Part of a small language model's weights.
Size: 6 heads of 64, 12.2M parameters.
Architecture: learned positions, biases, tied embeddings.
Each number is 128 + 32 x the weight over its row's rms, rounded and kept within 0 to 255. Layers, rows and columns count from 0. Numbers have three digits each. The size before them is the row's rms in percent of the matrix's.

# q: layer 7 attention query, 384x256, rms 0.149, rows 0-63, columns 64-127
# k: layer 7 attention key, 384x256, rms 0.147, rows 0-63, columns 64-127
# v: layer 7 attention value, 384x256, rms 0.164, rows 0-35, columns 64-127
# o: layer 7 attention output (transposed), 384x256, rms 0.138, rows 0-35, columns 64-127
q0 105:117079114172103176164177135098120137135172094079139119097093151169145178094111136142160073125145163104104159050186091145098136094131153181103127102122125116119154137149111143144150228152098102
k0 103:094147113075113168142170151148171184144081147131106102136089080130157135117148116126166116129141135135166128162148172129128077167132177114123136139149163153144138166132110159170098147136142086
q1 101:135105162179166128211122134098114178117089096124104091181089119130132148095165119149110054144095071122167082103140085110121118125100150156157091088165144183198148090141114158183141059100159183
k1 099:115154167135096174131111144073133165100185119065166101074113169167150145149134118078149119114131092155127163095134088140113177193085146132134114102108067119142135151087099053079142087160158135
q2 106:119074104189138144143160151111135146100158128125142122173104117134165130188097140103129145128088134107136131114168119138105153149159153146088144110142175188110115154073110141173103081191221097
k2 103:076121090092094054125129122072159062112076163130158099117133123094169169148086072149134130118095131072140126148098114109131184141135155090111150123118144155168160145141100076165177132088135183
q3 105:136130145110139161147121100162195132154160104151130166098085114147120122122133131089150133104131169109172150115083116077140120133129100091174154181129167150153152109130105155107116119050129190
k3 105:150169076099169198165111136207147102126121136169167088104113116082139146091100173121142147065089125102128131104138116084156134143161126079088186117136079116127124159160125112135157213095120079
q4 104:118123130097207150139138099125147157150104202147149083139171195140058121158106141086146123124125165139098080163069106099119108120146125091123141144155139156118093139127133115131094076128146104
k4 106:162188075121092086128164139128125134094113136074125140190143146157118103127149117149076103104180207097097106115165118120102144058112131160128090102077148167112126110198132194151134074182104101
q5 104:129105100118131144163130115135136120099079161110139166113143115132147123146137127067167121155072137178092150107147127167127107161141105081088090136092075072163106105166113147076147149168096063
k5 109:128105140107153117168162116154125128139126164150132048127186085216082124150104088126155137102095209128146131136129101176112118102150084088124163074145154145074130131119128113093179097142089141
q6 102:193142074112128123147138207149171195116141136080154094141093168170112128135141120100177128135108235120108128059013119138055094124163094123082142129130059085152143119164122130105116146119160144
k6 107:080147106088107125112126166164167113104171104123113138148091116071142125097163158144145135107115134143206188123147143089119160152181135142156122131151149130128110183116114111187118115065138130
q7 097:199144183064146135148098097143160120128098145151115130092106147125123163086111152103060098118136136096114138143159137129124097192150159091127123135101085118140144104106091144134170071134106123
k7 099:132094092087152116162173091110106078122141171098156177160126140136165181147117083107129125100082133166129134178157179088126051163170093126124179161128119113083121114123101085134132119121103068
q8 103:152123061092174143144157122100122085169098192119082117135090076121080145145085082119150170085111103122090148127181123160077078123120164111151131095125093109111094225151052162145135073160130157
k8 104:114123082089143147117123136100148103092157111153155104165122150135136153058145106096078093137145141156178131089148115134099124069115140132145172153112105193081133023138141151153096133132168057
q9 100:182171113136132149121122110072115126135029101157129135127142116184125127121115145108181100120117183110150159075111117145174157088137116194130090164097139078072127109045190128106164174141158124
k9 101:136151142113101148130079130101154125128085129073097138125179122120129095112138129115096066190136125101153136211150191144095089162123126106201104124102121135141154130131163140151126082156116158
q10 103:115075101136161129192111147094112174066127124106132126163180124135122139112162108146087194124091155183163116079115124070155153112166133142120121124116122116057167184093141117087168120145152185
k10 102:099131116167137085161075080133123085119123153178138153131133083148175143109139136147195122151132148107151095125174149131140125182101104130087171103133138169171159116185090113105054088152175145
q11 104:131107137106174143129173123194142106137079112124135128180106181121098110121066103065135158163068100124131121162096136090108180125175086119166149132121139136121088111119087132114106060113123113
k11 104:154160193063129081149085127133102085117126133094131091135100112107122133086113124075084127196105073072156127110096166121180163158125137172094129110118115156125136135211108113155185114140082126
q12 097:121143164100142070134156110126135173132128086115087140125134124155102179226088069128180112081148109176144145092151122114168142158143173115150113137125110131157177120094132124079128134083082105
k12 100:140171082107093126133123207140142160149101050135111098105110124129101162171127128151145150116068114122118152151095140156124126121153120081174167139109133141141111112147185197132136101144119037
q13 103:073101140131124076134129091111140111119141127043128121119121148143142147155095094062152158146108145119102080115169148155137063142155124161173149111118130124138127092160122148175121219123163153
k13 112:081079123136104096138205182117101139046115168101145138084111174151120157116148112162191170127129110068135070102129118119120182058148091165132147146134096151137108134090119159143139104143150105
q14 102:195122090152166149155137149169100052160101162118103063097114064149147123104145170072173182099106128134183094131071145128098136165094130102150146102119052072110084125101116118152127144155138101
k14 104:164089125110124093121150138105087114169112149126164101124077113109132131173180119169059098105131166064113168080111167078175078120109151129149167115095136142110114092161119200155158110135172100
q15 104:101106138153135106109101144184060069119099158103097171068138178129142122098080111195147101122122122093159099167122136117118124080156099119105091141117208129145154178097080132180100135155125146
k15 107:131128128138094085147159110074109089193086170113112105125131169136094179126052163156161126180149134136163086141151130126107100127082131148114089127154153113124103085127118177108145167083103201
q16 103:143189121176101133106151089142125086070114109117116170181123122129146160140078173105124117065114094129146119144103171154148115097076136108144115131109098168073141125105141062144084116098124131
k16 105:178147121159177094106042110073166166126120128126190159151126140128102135078176127166080104188145139101127151149140136131110091075169111149068118164088143089170090127117106111160144137104071120
q17 099:158133158093109086140194108154171112155071183138177127097093167147138124108094153191123119144125120127119058075102147116156152141159085122130094161139147112128151157130089151120092149184105116
k17 102:122142163171095064116125146165201127142054146146120151125127139138120137186149121105125106166100147100130126110145110133111171250139113149125146096092105152115104102120087135120145135142127098
q18 102:150110171105128102135143102156146133138180142139119210154121109132126194127150166180128120171081140153197054156129184166120090193142143096101103148125139127134171139125165156110173109202125135
k18 100:124103148137125130132115152174122134068148156102102174085180194118155163140125131141130120187148163182138152172143062147140123109172161143121129164187162147150156172132159167184155124173103162
q19 101:103089127135148141122184148074153131186099118145100110144115147156207192150169117124079181129136042158165092189099041126068164083150146151156163146156129093086117098209102153082092092145156100
k19 098:131131130122106142136109113150119102106162152179088084106176109135194129111130106165113161155158110118101160139150172157130111124137150139218122097182131114073143158116128113133127128155159102
q20 098:100116077104094092095125093112135112068151088097118116081112190112117128149112119110156114116145087140116168180046112083163162112091176106144155147130121203174171151099149150085102164098072145
k20 101:118132052139111128124118146095124081154130100113119139093135153147066121114132105120113084158077131111086173169132142134176067109142094134139165112109065145127106092127119135103050069179086122
q21 102:161069136134050125144115120212068139143138118202135119057099142082164105118117110124121106049145108122115061206124105199114135113089160130097095106096100180106117204134144089097102128102105104
k21 100:155127153121107183084145101098200112152131170125134128137096103086089142122156134125129061156058148090153118135137105141073165124170181113179120060115155136081097132140073142112175180154121192
q22 100:070125191104151179091129127191104094163150123076104103123152121149130108114128196138110200171105154163098152159185097218078144157176126154101138197112142108185135126135142132139165089116135058
k22 103:179153120131133112132159159128142105152131082104152159122126114196174159144138120147120152095121135138195134135131105143163112149097094080149105174112135180088219107133190116140142144143132046
q23 098:128126182160119135168133124161140153082159114129143130165138095105135113178166110066121085063105106092170085099103117140127083150093155103081116123080120148135105165138081130108142132175097088
k23 104:187130118198120152194149143103109128135107147127147153086124100122126142161157116122103129141126116145111155139117111118198209107064159104093139099092112182139111117108124101120175127096071094
q24 100:101095096192143105116135090145137119151121138135186165093129145134134090146127075169130132143131134112160159113149127177117138180162159105128158114154116120133080188070111081088079108101211067
k24 106:117163109146083147094159126160102121093109127105137080123141140159094107099124099053112126137147167091132163150158148156101132130166166111069081175116177128103110149144191153043103157072073148
q25 103:091115090107093142154104137164161115156109161136155118132152080088052143130042135101173150090099093161155124059151130061104113107085137126134161108150064173139158136114125164179180138142112163
k25 099:079049141086133065144098156124128112065084123162161158161142106135106099115156131140135069172129105195148131156122116165155150127185093124056190115123166147154152119072150148056098110160118193
q26 100:073146058104143092130083198177139110155158151171132130119175146144087112150147155143144134133075104111130136087129146147153142135122135115105119148150083188077137146107098087141161139093074080
k26 099:126100052088120162119160111107179158090104112123137122228084094082195153111151122196169152212129158079153103161179172122130102087118079073109045096123137124132125131162178125093095066123133135
q27 100:120177110139175122126178132163081138162154110106140144132109135117116164140065252051100066083099195087115131103141147098125109096116113158141155205166164165178086120144142142108130160100155143
k27 100:159123119114114170175141148134158118143132152124100117134124135122081139104170116180138144132148055162125159090131086107102131165088163079180132165198159131135120142084132169113131120120090137
q28 105:142075148180149112188122130099103095110121125119101092152115097137078143144140103137105105153050156178101142133079105172057139135105149111122089073173159139188147095084060113186093182080105083
k28 104:116159141172119070209110099087139100086120114138122104082124092086139109165100116205137111132143101141090138091101125076106113147147161154126141124177119104131074183141141159124153106110118040
q29 107:105164119093108129113080141150150071089163145090082180108105148141139109077159128091168114083127148081145115120103112123181129133112146147106137147143112100136194160112109133153132137160147170
k29 105:161091082114172177136093110123165182116125177120139114094131129116123178087123157145112128048148097123159127112089108138177128097168074172112146151145201169090157168060120081151086119159095110
q30 101:138133137098108074126174127106155099082143195153168140161066121120155114128089130138117139104096140208171159157135077134153154123124085198124145155146076128101141190129130149127076134111094182
k30 098:151151162079113127166123150137166137088109115171098143140096115092183151103130144147098109153105089128146119104134114140111134092147131161161087066185118139152154118096133149100163140125094167
q31 105:137171123101127086122159076113082145144154091107130106063088077107130122131147060136125108095067097130194148137131146142155120102092108086136157084138224185146141122162135099180160167134117113
k31 100:095152128162121129154152099128148121113126062135152141127107117147105100124133155153171193170148128091128151107087124130183094146119151098195205132090141122102079118124215152111193143107170132
q32 102:149151093116126095098174139118118140105135089104079136127169153188091138150182105125075087107147052040122089094117104075160111096147092172129128127112198105086191098148133138149116146123121119
k32 100:117173137108111136096162146094102094131143089105118142128162107187131190108119101119180075120074101153092099191205134166143122101102161184127077155149165160126057077113116103165119179147206126
q33 102:079176132124072135119140109141175147117101103127098192104147141117168149165149107156143096135144123125125139161119103173162121058090152143118100055078131114102109097168116138114142090180158120
k33 101:151108184114045139082148167141121124100099112126104169117113168124122136141139229127150154146157149074122122125181153168152184144086104128104122121161083157133154142166179115077137135114188101
q34 102:175187086131148118154085127149108102165129076143150179096135135162119083138139126166114151087165133114135063100096162161174158072170129152135056168121104104150088091159099179116132122127074118
k34 098:147105140136143147125037174117152082150160136097123165079110201148145105117058141134153108153164169114137085126102139128100064204149129098146136155132136112121111133089113132153119155149140055
q35 111:134166103146152100134105135152145153145150116136118123136079140140125127110191167046099074117101150074092076167127087143163145131092126106160062130107184109109122146129070130139134052165205131
k35 101:141161070109153147122132134115158204152119115148139090097147135136105138145183206134144096112086107118130095109167140139157148114138167170127118062090129077110156155128155165175159133172147153
q36 103:128093146097113104081112186098141123135134100142148076097188210066136104143077138158123164100109148146119124079109136113107126177156155115170129103141163206128062149181162047180129126169139138
k36 099:164058141116107173136144118156159066123168188080119171141141170063090097183076155144102097097104103096128183091202188144181104112128098131101145074107091132120103148126172080125133155149099151
q37 103:125163157149118132120126123112111182136143134096135112095152135156173169113149104103156140104086159169165131161164143083081144119151151116067116107105177116116176155136156146125162086123108092
k37 103:098107123167128114067173097143146172123109096106137182159133186178174076150078111150133117066181081140100096136152107107147100113170180099159174171180104177124163140133097135140100087160145181
q38 101:088110133100149068116075117090143138057066127126093170127100151227137107151148140115081128161162122138119146139112164154145129075072113121147138121106114150080082084107102132121134097160140118
k38 103:116176120157106128145174135100125153100152102153083152121157070076116173176133119156138132111182114128067141127134059175161106154128212112085137120094137146127108127135133069123086145130068138
q39 098:166094157129119106124046067176144113088164126140179146119131151161121132127081132145128142129170105152147183073133133147150106124113083098083184136094138129059174151119128116113145095097166153
k39 101:119147130094147170127125126124131049167119093112112147186144070119104108149074132091170120137147103142182144030085162167098097139167137097121070163155132175168053084108151138152166208112143117
q40 101:114160147098104107065109165115140118132152122171120142162151105122130156097139161138106153090133139127158090110138188154083096117109117162152127175213125143127118139101170126185118146132103141
k40 100:143140178089148126129102104163065119162138109172129143130105127134169110162118088139106090118120141122164189167106116116149181115184086156129096157177166110116111129123145071158138092108143198
q41 099:159130138150144131142119204152090144101062067164094132052127109158131118043051154102188185138123103093098107131114123116156156079084184112088117106140181131076103167117223124171164085126152139
k41 100:064145166152114157111137181093150118119175150183122180134107110075142172081075114155115050175106106130105101072182123142119157161091154114128137147096089168101060075154145110134165091160132185
q42 105:116119112128133102151056148124126125117174139154084176125148122091161098145070175146141117127089135127159157082064158107107136070121144190167073083100102162149132144108096152084119099096154125
k42 097:156150077110156143102095147086116073075135200118145162153127083078120117171085152110116129169123097209152136116134134078124154114146121104177126083110197114155124128147148123070095117166119134
q43 106:103153073105140073141084084162159082136137132124180131114153182124089084111104099133169062184166114112108166140122146094144138138114068162163137148128143177187192174164160096097136120089140107
k43 102:183106097065115102107130149172127175158172134134140147123203128108111111128110128159172074160116100079153092068109120117106092122180073140106097191100130161127128116140110108085160152118182131
q44 094:096158062136125073108108128207072125178066119123159098123122079137159099137143178103134136152120135148173161126181066081121140099125115170185131147134177141108112071160104174076128119032151138
k44 097:135093141149135125150094139158130083143193063156117098135097147060063128093166095127145134148095155117149092103099054106139124136159103125098169093138112084107110145156091150150121102111140116
q45 101:109144142158086098176077073059100138076135128112081096121105143105145105144074102092100106044135060033121117089140139140075077135119113127123163143078174112222139189166158154097116115121154066
k45 101:126143091159164070132102138088098142125168147120145146150126081113107152104078153139124077105146132134127102095119147133093083166182137156111113165107124153063128155111171123105111105136113132
q46 105:082119162065164105118096120068147170137095105151112127129123138156152060159166140191059100149196093115136104110077168165167135106142171135139209138122080147098088139166116150150125103172112131
k46 105:138167124080133157118075123122068091148165094114072117160111110147164169133086184057149177140076189064123121162175178141099141153123147127116145184164093143117161140170146115137137114189106179
q47 101:130128132099164124149139164107192099146163110163137064114159111143102143037132085131166193126116155139162138064113079187081097176138144141193230094159087115107134148097116134107091123149097156
k47 098:101138074118154148187115143100113129106155100110107097136107181154151128122100162135144130113101202112157108090193109123182124133114143191117104108105117104095140074140142123137161131088128182
q48 099:154116098113081144109207158129127151109135168142179126119083131119112158091183125125156151136122139139133125173115110120106135078117128158148119106171134130127131114106162075052135080125128105
k48 108:122124088127090130124143155112100125164110128093109101083129142123119070158213084129109106120122153129116070128150056099119066073101050133153110066130135134129100086127117137113087179100134148
q49 097:108155156163124117139128150134126103160155170147128147113144145146124172122113190140141123091181122100128158067132167153143168089075180129108163091166177138206189126080076103127116086125134151
k49 096:139126125145124091112085147133181126217098162116026128160155135180143103025093126117104141091107084148150165152138139144193125109086156169122128133063133167143139106164096129112158169164177151
q50 111:082171087140109135091127140115141132122152101151135115113080138128172135149154110122115155107200134119102164166106110081152171083113138089133089160141166094083146101071080194102112099184139127
k50 106:114145091223102187152113112106158132123154151117090147192153061140124101136190125114128142132106154122127116137147112175169193136107118112125123124082164141171130115146110167105190085128093131
q51 101:130110086171147142105176093126110122108122144100088132140075115121106117096093116041064196145110128119119220177107115130066086139096109167163111128160092141125155147178091131136149126109100107
k51 100:109118118125127133139088108131148133132138187118103156122136121154142126169165161161149156112101170161149140108159090123127163064116106152172165089164128173140125153101110175095165160129137236
q52 102:152108129130128094147174149120202139157110126123097108044144117151097110149122148087052203096119068196137143097178111160122100074125113137068090057079091118098186104169129172114168192129115113
k52 099:130130146067094028088119112108180136086091148116104155100078112148113103139095097123138129090185202132118147157115190099130138151078136118156165124120141073099113113087092099195124120205080154
q53 093:182142122181113157147092122137119116175111126123108119112106166126093113089130170162133107106099145160172085098161114100142168113150086102139144122149139112103153166195174151120118085157119148
k53 102:137163106094098090131099154132177080111103139199227129113158167130086117144110145100123121175134064109173163094102143169098122079083155066140066129134152147120126102128140095184116138091129070
q54 103:112087078129168152130178097098184124148182180135134121189067157166115104141163071106113145107151149097112116165138110130160104067135122115113118108154097116141152184070097152080122163161108140
k54 103:098185152113170106138097179194131153153129153142197085164070167155105136107111147125129123085134079100106122138173068090204123106170127082132129113141105082136143070138131084101148136210077137
q55 105:152131130105127148116165140135133075116112060201133116101119101143110188162111079139146130191176127113122099104096157135114119118154177083133115089165083110144076098150153148126134097134107130
k55 105:084121112121159125117189135135082162197175114098165114148150141137195122173116104081144076123176160131133105068150119084097151162135128151184146117144161054097089112108148138135122141149137159
q56 100:131120100079070154134130158102126115099181124121193120157139129117172165110159081131141134150127153082200137058122098114155136106129125128128136132132094127159104179184154134135102133074108082
k56 104:122130168130139169175132169134168150159179168146156114135117140136135162112168096111149130052186172118150144149138123141100115093101142149170104080150110128119148089172089098107076103153124097
q57 109:140102162095144161085134121097082154140107104134181156166132094140107143131118049139191146125156110124156166113173082205127143180124137156103128122121165156108149165169101124100124092183071110
k57 101:159130136140092154129145139098114082118063121066086096127087119110119126107083164060189043110147114137103120101125078143092144163143102084116089129158145156149150133131179155130189103139147071
q58 099:115100119131176091145142123141188152196111086145178144149150037117118132116200095119163047114127125088156162131152093131131119103108088140121140178084148147086116108157145174138166105113173128
k58 101:159124119105159179162114124105158144175142115116137190169124085179098122162142158157155119128128117192086171077065107175091096106169119160143181134180141107094160080176139130132138061134202110
q59 097:139164086067191185139086110095180131132141121104125173153152125132161114120164095183182159079102146134161149166141095132109072148065141100148110178079129102138115057127103088179116096124169156
k59 100:162123163132160140083152153159157117056144098077084147146096094139107096084130122121159150143124113142116154136136102135169135142139057137181128141134148132108052126159113103114141127098162113
q60 098:147152155122126119108029118097130122124112100175138168136144092066138116188125111146101120167115146125144149154126089107097160125125084173070103093139154101117136011099083109099089137203165125
k60 104:195095167155189175133129159137130121129125114085084123112142109150126125115138123128133129195074075137092137210069115119151109100101053173114129133158148139120101164113189095171119120104143082
q61 104:151108126085078175107061103092162111139126134161107151063118131110161142126095174149156053131086128126102139149137157139109130148077162169159077121176125129073108108056128120106151142093170082
k61 104:247117163090135168087131151084133161163154159179082122109089089136161121108079028148166099126165110088146126166145110092078190149157067141163139131107116104183090176060111158095107134150146154
q62 101:133128119098110135183118099137123176097146158175127125083120155131148152134136112137092168159126140123144073167097056131154133119138163144118144180094172080129141085185095185180167136142067093
k62 098:083144199155136108133121131111098152115120151163122103121126119063097126098133092143105128089092069135136175076143161157122104160117080122125148083157149085125143097148175197143077097163158163
q63 100:167089116052143125151105177195138098106128106112093167132102162136118139119192117133072132122149127107098164112140170130075136110197126131150060199124099132134161098092122123129146138139116099
k63 104:138146134135096103138114123185126125139108116112120114054110110136131121146108095189118091139136026060110069137141129165128065099134133201120137174109204123183126042106113144165160066082128123
v0 098:081139062113074164120079148194084072124121116182078158145097133107078115157140146082155168163129122084142135104143130114129144104148166111158095162107139136152150146146145145142194099076069146
o0 093:142182162117171168202154102131142072089114113127120079143208102101178141137175119132120105113192071131095106134143132066127121109157108171106176160099158135136090121064126140105082162134151106
v1 096:121138100154098112125119107126157152067104115123132191216127153134192101146095075087099172115212117103149163140137093103132148080101123143167130125114167146084172135129150144101120141080114101
o1 099:089156133108091107101117169094090147111180120086094154085104128094092099135131138139125104081062111073067107084058142140137099157165165156064166156084098186124053095136127120075118118145126139
v2 096:168085137168141109156106115105150103101132139116127110106118119106111199155147099153147102078081169147125104145149096175058139100157120121131190166092072111141150123108094126121134098185089119
o2 093:129094121101145175166131121175145106134191131106162145150142103134099180075145138095137196154060140200183147125141165096088107144111124164121125120120151108153093093144171136106140145157183095
v3 096:125133156194121123129180136130136105082133099104078157111123135107102150152142121123142116115114150105153136096137105157097128121064166154148122124127129112086175128142137091135122126171176102
o3 094:183138116155076096148117122137103098180138126160116093140146137165108109091111132158122096115169186132111118135118230088188045125149075150138153139113141144136116133134188113239145169151073139
v4 098:130108126170139151105121094150107119135048126159162128157160135066140120120172141111115141120152112157189105121148065103131083115079097112127190176061117061131152169132072119208070092133097153
o4 098:180096097136151154084170120121129113143150079073132153128091112108127120088092100137109159135095149082155242112168122140113131185132115137094148087173135141161118139121184129199112180114191129
v5 096:116125118110129095172130203072163132092150129077162140144206132092152147161204126169149129112137099129150131146100094155143186164146149168041124184082096103139120131126090088136129098097072098
o5 093:132113148105128133176112064084148117150150110102138105143133139150131130127155137134118141158152096154144148078158105083080095125081113122146143147129161175094145090167164141162171062096162133
v6 096:146084166146124122177151146140054124171133165072131139139083126116180112146128134119075148143121111130114162110123112073199104072153138108160132100102200118062141132137093120156102102161192123
o6 094:134081136108138064107116136115144099080187085121074116116164116157141122111125142150086150075149081140092159110088168124079120167157136165131129116156073087119106163140112189113114164111141141
v7 085:163144131134088101110133166159175217140097127081107124140140096128115118105125124109132115119121174162094127110090082135115121073133128110126089095120130161123135148147136091154141218161151128
o7 087:077107204121121105156106084096088115133162201165125130114112121110101141121112079130177151129144077137111110147073111107082155155093151126124153133143128156166155166102157163159148156125162097
v8 092:142098133122092104165063106058152088154106073138060109108137090139106120119129092111114148109124060070127148140092146144089104168174148164110117120096087174149174150209052087138135134155087129
o8 094:120174140151112163167064121120175131093158125167163130084142156107128116116146135139161127138108168121123134166119155177118110080147161134176160138142108098149183123048154189129186158135147164
v9 096:064128097156145124142119186116098130105154112101163095138113090091072153115219132087148108142108127150065149137154108160114155146137172178123134125156142098198154117084106090153130161219142101
o9 095:120104151120147170110177094151080153165144151167125155081129116129124158076143158113124114082091144198111100108091125137083125103110176142129131135123100144132159128158153113135151118140098109
v10 090:160170081128109105146057113158110097180111094111108151157156149179063102202159079102126131109127126162111187175188121133140182137123153098181126126087126083128205109140161113134083092098127129
o10 090:143164165159147139121145181142145164121115121147157146182177164150122098105090163133079115159167203134070082101073106150185080122153073129082089136142146104148138150152186165115191134152102128
v11 089:140128137111135134255120122137097129177107106122066082119202164142106083096145108108119126102083133123129125156162098162165093133130117124193162120107135126133126132112114132169156099140156078
o11 095:147157168178078157103113136127132176201187128099171172138143067115139141141098165153085116211212170158159075147135105100136164156147078122168143114118067114124177102159118168148108094131086116
v12 098:091134134171154119193142185140077196150193091085106124107134154141134102147201132176100134112153162148099114099140110133131123222182137203150106141083134143099081158152158134100107108116173159
o12 100:165151177098114128111063060143133173119120169087198092124129162114138141155088154123136127062122162152160155087104167125118120151160146083111140177100080113143161139122141074129185150091144045
v13 095:103110098173179163091118138134118109125088148108183131114112171133051169085160113164155133149118081119173060142125059230127087142046148123108188141113155070153109164089163107152125152139107093
o13 095:124097174082143179086146116129071086182134057140117172121135180090098139138096113065153129139122234189183175075061145149120107089144074116149130151120136157099134133104131134128126127169101111
v14 091:145175135133153186135088137112210088124151108107099126146050093128121154110122134168128118107101068193088126151124159188126107090134117145089161156137111154105082106111106120115182110142153097
o14 090:111117164130148077126150178119143127120138174118099117153122130165093147089122169097160074129137122159176144142104118128136149121103095158165121052128115133200196123144151160145147141104146203
v15 092:188133129154138186112130161119095142201133125137130137125149149107090132104129155204156139186114109122152187108067095115191136146118145116138097093136137205097163072115139111195075177160104104
o15 099:094099124131113133047146120136114115140163175092086123151115102171156126102155101108101147096127124092119126083132123120107095050132175110157176111107122101106080131105130065128125176138090145
v16 100:103183143092117160116117164134122121085120072123197051146177064112129148082147123116185163164093147151188165063145159115154123155075092089099078125151152136128102141133154129111158176160134141
o16 096:121105136136117126144126094120146188134172141124103169102127165122144100159140165111117133167115118115126075115171191110127143098119084148161146134121126093104087102172143108129116133104100135
v17 096:153058144145117123178139109178102140134174132121119131084104152152118077131076181024167141103146097098149135154138158143137146116120159156106138098128122088199145122118117126130123107075120198
o17 095:147131121118117129065133106085146148141060103089148104143181139130120113086108137172097218118091074178149137169129115220108081143101119144138108157173101044137115116112075124116165070140084084
v18 099:099124094124095129070115123072053115165018168135136105140163136146157144178153163153137194159103161144138103126132103094143134122077114141114137074148154093099087169108150092125168107152164085
o18 097:201110120083160111091119112132067134145116165114127141111142142128120149155147151075141157109161048169144111095185140035106135095153070136135148191131117130096109122168122123118104111170083123
v19 094:082149154169177085127153173136161131188103089111179120108188107123199138094101132116136133136080112101149143128146094147101134158123184096163144166077089071139145119130128090128086122141167167
o19 093:181135139128131126083189162142143122054152174129145113108091096080129082088108165138109127160125099107083108136115165116149161157121084118153168180134176112149144140135128097106112128173101141
v20 091:082068112120151095152131127139137101135125069118144164162093200055118147099110118115132118079139150150174124124119117130142143150181169137119103150159124182143117146129187100115107094131075088
o20 091:105172122134129088074078107109113127111150092107080134081154131072145128168126152059148128102144126120149162156132106114098116131114144149118104174109156132092137082107159118145079139097202099
v21 096:152113128094209150138129096095149164136150134116057127103129138115117164106142131124054104137097162178134177077142137185149082165054140175097132069131134094121148098118168090120121120154050098
o21 095:076105101123076153082160135155060209152174138126171099097122127129196185139096111194129150155165157126160124159113098083138149117136073104173118138159100145139134117143154141142176141144130076
v22 097:099139111086172114113127087203110173175138143147177127125131169158166115132095166187135150166164119140113153057150141213120127120103077163114173072120123117091177073158085118139148108138163065
o22 096:177176140108129076098125133152095086114147115085082059170130107125112121103101149105044100160144095111153124193125110104148125162150142102183146148163170092136050161094148115068148166154093142
v23 096:131123085099160077088144071131115148073171106154079114156139160128094107158155091092112135151111134131175165096085095090145176132092100196112133120104150106115152144154102116134117146136128139
o23 100:096107133112181117096081173122167192143101142153115109109076154127144158108109102110137122138167113172115102153113180101113141138086116132076169084103073162121129119117114123093142110145132107
v24 086:139100194111133114130116148122126167157124152064142130189146124122140151148129157097125103105123172069096175137098156133142109167202156116137124134076095120070133145040142148120114090202167080
o24 090:126117138144150177132165071114118121122116144166107090157151129122128046140082097153177138130152133159101115182133106204130182060101172129101194136158148130210104126119115190158095118101158102
v25 095:122094090113164106123047140141164147206172152182144087154132110119123158147146087071128114180092100119127106118135079084130086038201130128134064154112165140100128153087099117141156206157096126
o25 093:132117135197100164146140095112103139058127116081113150131095047166148132091164087173157092085241092122139175136136093120124123150104139153098096129119132146068146155144142113132151144130123127
v26 092:144152082126131141160093079120133125084123099156132125190112126147106107131168127102107110100160064089112108114105094142081147131151155138170150127198170175145187147155099111147072145089135177
o26 096:140117112140106163106113144081142079139092128125178184124095173123125148074134117114134031135100106125175150048094099206138119122116126126137162104153129165166196118155119102139167137107173138
v27 092:090120103105145113140111148178159127104130175150147136090095095085105142016086155111113110132162124079159167108144131142123144174152164081126131140113191105098082153098156093104117103165158121
o27 092:167152146130099142138104142124041108103143117117143118190112157121089128178091183143181097136107187187117144130140128105043127174073123142130136104120141174113110086140062127077121156035114092
v28 091:070144042124183102109151125148171135089135124109176145169150075168105124084062127141147100111116084164074133158107098116086174158094165116136080128144186120165148112200143097142150192107115099
o28 093:145081166152095067150134155126089065197151121146130098086116133143167101098175091102111129134112148116134071152112145111140083173114128070091094126101122065149064164123054116106150076189176166
v29 093:100126168146089153124142106050141157123138143135160171173141114076098183125159118108089128162086160165120171129124165124143135176133115109116131137095175151100159100083153132145101142110130142
o29 091:118147147076061129111108115155148106115037120100083109090078140214094186117142132131136090091127126110099139119094105164156115066101108106121132161164132126193066082141108153190140105234097109
v30 097:088099158126105130124175095139100130227103116089112121107100127151095120136188122099052111091144156074106158120140134070162113164153114142075122158098132147118150082154130109118132111095080100
o30 098:113135119174108150149109166099129121091150084136121159092105159136119067170126150132154165105106112205074112152182162154181158092157138125099138169143127118134178148062142129074135086151166091
v31 092:110127128148113101138132142134208177133091130153109146143175118151160122166156100107170153148095141101053149152148128095070142157105103122136101132121089096155174191148146097140114147201124156
o31 092:081154125104151102135115170186112152151093100103149091123107101089134158129170126127098098073109126138202168145172185168096118104021130124078159096143136097199082092093144130132162133092135156
v32 094:091115089111111150142144083128109076175111158108174136108189129175153170105141152155115100085211140113127124148234093113119130130185110161134106069186158130120115168099091162137117073112132192
o32 094:163157124123170151167089081124067135172113097117107133144127151116119101144120106138097103129110136154110101142109149091093174114191171093180127180091139146122127062134166104177117180132123095
v33 092:141098099149164170068145127166136129099110161132045140097212091142100146120023081140144082108137151160149133107125134148114153138062157149130097081138157126143104108229142146178090130155107197
o33 091:129144082126083081185113093128138110115117098149134161133057154121121131102167117089132144133184114183104167142158200087099162227182055109061151108136093102105105157069144155131136095169053135
v34 092:059143107200099142113116077133145017091112178158127146137101134059094161152136160099176131189122138104105099122124110075083139150150178135122093181083052139121145169120082120103111102128083105
o34 093:157189113097162119148141122135152180122119148170171111156107107114138105120126104140165145100117181124118120057163078105153057039135112187128179125118137155146151086095122081105120152136176152
v35 098:123153126183108099120097170177168122110128118189100139146134154105125165083226159178136121095134166119118158106152192096145062199148074185115115102134129104145137141099142093149079137152162129
o35 094:128123159083191111110174121066083137152111130069157152150170139146151125134105121098146118177112119183102130168095171143115112103078198131147134156167087193114127085115121119213167151129107070